Weights of a small transformer language model.
Training: a variant of SOAP for these matrices, 128M tokens, 2307 steps.
Each number is 128 + 24 x the weight over its row's rms, rounded and kept within 0 to 255. Layers, rows and columns count from 0. Numbers have three digits each. The size before them is the row's rms in percent of the matrix's.

# layer 6 MLP down (transposed), 384x96, rms 0.186, rows 160-193, columns 0-95
128:110122151130148142123155159114181134096156087128125154129114103135115121096139124158096123142126115131154120123091106149129162151141081071135131116107174158096108146147145123153120125154107101122084140144130161148165089151162091116144105127118147122130084179126125127102163100136157156093
093:143147130138127166117094150127152137149165114129103128194149188142139131131121119115122153119165155153168145147154187128132151148094129091145125139117120155139118141110146199141119163108151141152152119101160110130114111085133085153152144130138138117128160126140140087154156103128103104138
087:138127136137158123092102119141122123138119075167125121136121126138101091100102146134068150094106124124083132123122061076119120129149181126141096111132117117116123169131091112136122137140168160118110132138106108146145134139097123139108146133128123219134104129132133138109125102146117141170
087:116165082181116166110138138134110121094155104118142144145114083156120142134169099113094121124106124086096120112129076107138143129121087114100135145128125170109154141095110142120122116164131123141121138176136153140140097157131078097117133110110155099156092107108141128130116152124123106067
104:115140162142128123134137127136082143138129138109107165123137133117119140138124132072135151141154133133136123118103075127157084181167144130142120156163100104128148171129119160164139122117110126144128123142109138097129161140110136131185088133133135118130214110113114115175109163092100110150
124:158148119130114132096107147103113141108146158100121065157124120145167105117152112140141115109176119110085077158156139150134135123111123102143148102132126138186124110114120135104128111154110155082164119086133086099097113101111139155084128117111174116159135136121168130158098117128144134112
098:147106144113145101122144177142088165146121120139113121139109114105105127133127092164104147093138140138125171146128112128150151102145146133121089122097131112153121165103087092097141092128151118157120122150118171105129147148137168135133131149130110155107136150141151160070060082084110137136
094:075106096166132101126126150108093142113135140127099117122126072132136108130161148112113116167100124126111097131119115127140148148184137116118128123113106156133148131087082070131163136149129127183071157146150111105136095174127103159127102153141110137100117150125144115142131149158158153125
086:148115090165129109190165102151134145133108099173175135141128176129128136128155108132127105102136188100121140120144102121112144169139142076142107104110178144136134145149113139147116150162123146139174130121118131127142103125130123111147147127141094167156156145125156106116146144083114175136
119:171117101121112157104121118142116141135127122155134094123137149167157093130141127110098103116128133134154156119085125121106123105134161142123117106138173122153082082125163158138117143135137135116098097107143175097075111087114145168102130172131142115150077128122149157097130092108156147087
094:133083136155172096122126126168095152124085146126137131148088164152142125101088110140121081140136089147107132101115109148133154142147159091117110152135132138136104137119131128088091150123104096151113131123088124141089144143071100098089126183134143130140107118139128130111112146147081133093
093:121117102127113115100133111140115066090098088128184150100137135097090103157116143114097121089096138094104115127161112137108107151124123131131157107148158093107138182183095127157164130098140106098108133113118126143131141120124144133166114122167145107114128117129112122080148096153119147110
094:176129127079117125124126121125174135142070132136115113104145142122125105116127103100143093153172159115144096146117197125105106137159128142104105083164116176100106135148129147148163140142143116121143143123113163083119118156131145156144156119141127131078152145125145114084136134157171125122
112:096110148130115122097110143131162101129136160128094146167102097143139131109138169130107111138146124168113159135129127120150101053115143159129150110118144120122165079106122110151180186151123119106101092173140098109135123120132149175083120120136127098150137111167116115104126120102128110139
097:110077140150135126130099189140126142120139120134147120140121118081122096116130113106135089138144112079128107119140093113121135087133124152112115197089087154143085122163132164112159163176136138126099129136115169150134095134091104084105122116140142140107125127137129119173139150136123141160
124:113140117156125118116099126124112136139156086114133121139141103112154141146120190124143134137147125102181155120115099154131139089109117093057184123102084126132120171095132108135143146150114101132147136139135103123122103122149141123106078133139146127110143159109124179164177149118166127157
108:113173151129172163118128151116107074154135143105118146080144092107122114120087135127091104137103154171109135098118119140130107141123105090129137110126140116069151122131146127107126160119097134084152106104130092115110133155108115175149141195123119114089115108133138124160112091124106122143
117:114134112129087117145155185147130130121100089115177149123138097115146136180162152100144137116148117185087110111140091121128121141144158100151084107103112117101164184103098154117148130100099144118130130089118135124144179115112171146128147137107101131125097136137135122129157096123126123129
118:115123123138131128194131116112141120155149076132154141112122138097125130096116160095127116148073133103157117138109143131145128134147107114083131123140181151117119132097069127170118153124136113112146126089137163118101120153152160154130099157104100123115165103120160135089128182107126103163
116:112163090124109166123140114130131133128142110159116141146092137119152159181147130140145113154109121140154157128167118103131137155144100135123106117147132145139111125093117109092141130180155121093103115154113191079147120126158159133133114114127107097140130055087089136139135160130138078121
104:137157139151121148109140120137145125130141119112120127093132192122172122162133115109113129119145119177124142144100175122150107105166121121153129136123103175148135145094128143137114139115137127105114152142101114074106155116138194074102128127128164119142104110122095075088176158146132112146
110:107120167115136142106145149132168121147097108139135161129123157130101097132128149100170157093083154146143117147160121070088145126113112145079144105136124123118110131152181136156076064152167130103115134131117140141149145118164119145105085129106125138130172159124133118106126113112136152140
076:115107145198161096093093151111133119156132106136137120159134155131134129113128115114083134099128133120111127114075092102115131154144166124137151133121156176092104119131122130143118127177135141131092146096147095153160111099078136130128140098122164154127166085173112131128128144123089104130
109:106131159119144118165094070138136145120078110122094128123132092158122124106104156125128108121103100144092129113150135113152127103205123154123137113133179113124140150112127106129076149077116121141149155120128136086070136141090120091120134126154136121088133106131147091114149129121106146123
086:149162108084108122140115096101187091117112083124110112110182145159106088138118147092151092130113135147111133133131115142185127149126135111140119117149102136067152136170149116159109130100137119089126130127090109093155133097123124147158150119135124091101139158135109123159087128127125117116
131:116170148121138149112118133126118050137120109105152142097178148129165149139113136187091168122107121170102137127149130139126112146111126120112154157128110148155129093146140166142137120119133119142144110123157092138123156150131137114130121141163179098090144094143176109148130138066126139143
134:164125143115112095146123102098094151095139134115132128144133132105162114098120157131160128120111128126123109139082153137123124079055163117104157159136138140130114118147139135081127175116132132201136127132122133148158133130165097140166125157144158121151131155098144113137080137088132152161
115:135148111151140096113123086095136166141105172105118109122161157152113147093105143112120102177106146177117155131149083145137129137131143104120118065122118137140112113127152142100091165151146068147177136103105121101144106120123094149150106139127105136148162137154107169129107132143134116144
097:138131140104109119129146130136137103127108156138124120128120150079159076129116109121104131080138102125169126129102153101098139101116147162124130145173126134159164139103117147145147124153139155165083130114129086080145139133155121118098175131108186098139135101103179123121112173129150161099
126:114123158169145146159131131084121146101190159080102137123128139102133104096150159141144084127101143125134142114157101128116127139125125168140133110124138113140149108105143130149098155153121096112113101093157131101099149122109124109153116108116144097108114154040127166157152115132111113163
100:107153105136110133117137118118128159143092141118145087157115187118131130130134112130061154139136143157122120157123153126138086156144155135159125095154103113128141062176103112081127113162121151191122117165123109153125121141125132167150129137167109095159120100106150126147137153126146140116
092:110103162136135114141091078130139166114086147114069152133121165141074147082107136129098117098144133129138111124126129134162175096116144152092116081094118131140126119110123119119154120133083134156119159152135121174155120101111103127150143148125150137123144111170154092133143158090124136158
104:144139128080103114151124097145108106158099154134149107131108103160142129100136096138097110126141102142112169132133128142131114101111124117116126041129119139101149133086145135099136159095115119084145132119101037152144134074115131111153102102153117150122137131122116161132111108134127139120
120:132093121172108159132079186095165124043115100146159132163154090132127115142153111148144126122160117085111119144147107121144128142096128110121118135092072100122136121125156103122146119144126136134152135106083153147125121105141134097155097100093135119131124173125124135126127102143119121153
# layer 6 MLP up, 384x96, rms 0.193, rows 161-194, columns 0-95
114:124101107172163093111112125166124140141152161128116112156151087105106147144096118141156124095144144146118152133104144077145108077127107145137124091144169152141128120168124154132152084115179105138135129181111154144152139139164142103100098117138095160131099131136158093139150136130112159117
087:108133122112130106135110129167121146144157085109138139113084130121123129137109172147112131163147148144106168137150133148104147132095078199097096105102080112106150124133153121086130127109145137136105146152138152129153152167133139115129180130156111108155131122097149131117117137103065108164
108:090137117089157181133129105143152162150106148132148138159118123079144151131095141118162176153102086110155129142095148149118115143126113147135103081122138132159109121110114188129175138135158180127114105132157108123116119118139172152161133124106138126121118158136136110166087116126153096116
095:086079131131126135118166133126159144117160187127118135114113113127138091147141142150096116141122156107169146104130162122123145103129127117120101155139117126124127122112116140168119136138113148125091117134078136120117131098131100157134109166119165116163118106131120175081151114160084045098
100:125127131130145134096091159098089082096120144101159140067147107140118136134121152140137109160100108158125169124142124126139150147123113124107136174083142125104113133168179137139181171092107135143102145128111130134127095158110157155140132135142142102124114111138139124078139083139147171151
084:126157134127112166103135132119156161095096113106082121117169120124133123146099116090165128151095108107134138125127165082125146157139107156139160110191159141133122163091162138127145156115084123129160129137138061118103126128133119117140162123125148143135100133130125131117180147178115097148
090:140169146124124142160113148104091120145176129100113110093088193120130137081152148101111138128174118125129118100109140134117121125123149145116107165101138166086128133145140121092128137111114169126135146154119099135107103122132133133156146162160076119088074122105137086131116119117173105114
079:113174165065152117095104143124118109091135120130149113141126084126135148113099097122150136130129033131141145161128147115158102115140154154101153138129127099147103125068112119159110151115143124143119133108111125095110125163119137110147111124138145101110111120112143132120093114171168105096
107:118058174129116141139160141121153138091172128124119149140110110116122127161108140147173132132172175142155121084127111125130155151158114104139116123121140141098139111130117107108116094072120129123181167123153121114137130141132141133120131117176113133094125109153145070111120142127171133179
102:148133154119117140126096129090203122103104099179128148115137125117117125173116119120156126128143127109181116123114145104152062117141174137140110130101109182123147146142120127131126101124111173140114137149168107112108097131145121110075143111115141141111167104086104128144150144144120163123
091:135189110130126145127125117100110134132128182143157126157113118140163127125114121154150086114113107153162135106101164131136138163107132151122099095072105117134138141104125114114121085114118139137083152151167106097103084155122080111117129112121141157122104117141188119158155129132096092095
091:134126183110142112144122050134138132171121109169102143136173129162155136095107114131157086152154095167163145129148154168102107151128105149153124114128135122102094133119141123137142118103113112115148160107164142149137166152145127125142105168109134135098101144103120123098120172156111111144
096:159125174098142062116109130118108110075162054123120139099167134102174118173111122124154113137148124119168131149109156094150124162097134121115131139128145130121100125171150149129135119118116128119138137105142110155135107101140156131156122159141145140098128131095158145138149133158122099181
101:154152111142090108133090165152145106170139134063129136111119139130136076136117111128131154176163131141121120120111155113156131133157117080109151128143119148121126116130104120110111097115071145114138172129131139069148099135146124122153112092112112109139151130094105091101152156141114072136
111:147103074126156135111133142121114108088109144116128157125119163110139128163096116141182110138150157145134150097147133110135110168115140168116113131094118162074133149145118116128125156140092139115161167149107089116144099163099077114146113133142164106147160152156106169112123090132134104104
105:120110153158122142117135123141105140137102069129112089104130116139105162131112116087139105135141164094163125171140146116173127141089139112127097107122072120112132133110120133161139123182175133145136121152111146129126137153141129131131087123173111138087132111124119160072141172112099095090
107:112109124114151177117136132139133119107081132092134159171074152117137088080103078142098088126101145134105161059141145094146137123149085102106141124140109145134124136171145122128153119150120142158105137142165136104119104134104158164143132118103156169142136147111133154129133132109124104127
110:117137128160121125102174097129126141126139116116087224128107160124133113149096125116162141125161117104131139134133124092102124125130127095134172118117122123102092181113118109120109148092115134112163150086099138146141107156150095133144081122093150116130123134113095124105094157103108089140
128:114103105107113145101090187176094137129147106158106113126139115114150148122178103133104135137104130139071128102131148115117177108119160087096085098113116081155134168123128114118121153130137153140141156117099115119100157150113132083160157112130133147126103102157119144154130135178131116136
093:114132136080144131122119112127118135111172136138168097185110135118111132122108136155175110135098128138172128067157089121114106159100131109098134109137189130102123115144154104138148099113162116117133151149097117135148142115087108143144130167089155103120113171131158138117110147181123128140
104:172131084138131154119130179117120124125108133089115094108131134167148134083138144117126146154158097111103139116115175151147098086136126111110142141130151159139118165137145102120144131141123135122150144164153153117134117161128139147139066105158135189128086097153119107182153113091138111138
089:130137102079118100169127123124119122123115126092156134086146141151129104128096127133086143148127142128115119167176117145141131105116119162122088106129090132130153129120145123114130096101159120123133147177117177092115108185137118098144115105070126126123102136088113134131147130120147154207
119:145131141141118117102113154159069136139158126140149143122147128099114158132157158139097112117131124131139123146141161129133123119124112102108146082142123160080142122106175187174132084116117131159126156135125144149131153133136108152106071174127109109150109088141120157075105151089142106104
091:089140135149116154115140133113138147107150076126164073121139124138118101149149147119151128144126153164096118144152146108160164149136111170120132123111107106147127092095114112118104117133154116139101147110085138148154143141119158128152087090158144122066131119118129128160105189145075092131
110:095098111132160127099135152154122085164153096089121161107140146169140133164165114142121142153144126078148156149102150125138113171124121114101138096143109172114082135113116117157097114124160149124156165114154130096136131129158157117115069105148153102158082127132152134132123145140101128122
112:128117132105103120111162094117100110150119136157204133100155168109130124157123098108109172123144102127131106129106158134126134125130145065126188129070113169099136108149124106118113139104155094130174151143147072123115105114148121134149125147158126138093136145124087143115119125120133137138
114:136114125145159122115136156109145143147085166113124145110136120124101138100154101155117112143123129125135142135120105093124169127163061078125113078184159175138118111119106129154146118125138097140126144144138131150147062160138111157120092095113153138138155131114157151125130138114077103158
096:087097167092139149112126135118100137134116169139158090114136115109167119115165138127127095121194108115122140169151121115099101171128128154165097153076151152140091111088127141109125124137149081148108143132177097127137109098158102132098143118126143146117153097119131137116108165129109122120
124:129087101115135128128128114121101107117096110107165146155122121076124151143100139109129130116142150159106084179114144061132179118124138086138142154150095124125143164118133159155118129092131126145159125158095122131126120134128142179123105137130134091173121129174144122099124156144102091088
096:113129153127148125146102126111179119137103116184149118131162122126147139107143147133108080140161126110183123108138144166159133128148088099112083141165126156110108163095123127119132140133119139132115154193140126088142150120136082096141081110104109124064118127094125136130138121144131099132
099:141159156134109139093144184142139058139111119124150129126117104114154123120059113149185149106135111098124109095131145126134146128132125134125133166131106141090159145136147159152137095109107119144120118102141067140140144130122140153147076109102130128116110149136107172128134070122102102118
101:099145100089120113142105149138136130125116087133150136152131107126086121114125136132107130154149151086140087148075142151132130133105121107129125135114189109104132136190149124166112117194176152103146100164125176141113133141121137118121136138096158143088107102117119149140143142090127098160
131:149098102159120127099114134098066127123108121123156122143106137113128148127144195133146141113090158125123177171113114130108177122112117156130085148116174107118138131125104146194129147127107131129188121120112095114130111108122129121161142150132128086148074140139124096129143133113103103140
108:105033137085130130149145120149144100146157134150187195123111122145136116140092120108130146154135120134126154137154132118062112110111133117098157112112142139125102119136139160151095147127102118105156128102139134121119113125107107148135131074134125100148122114158118126105127156126107178109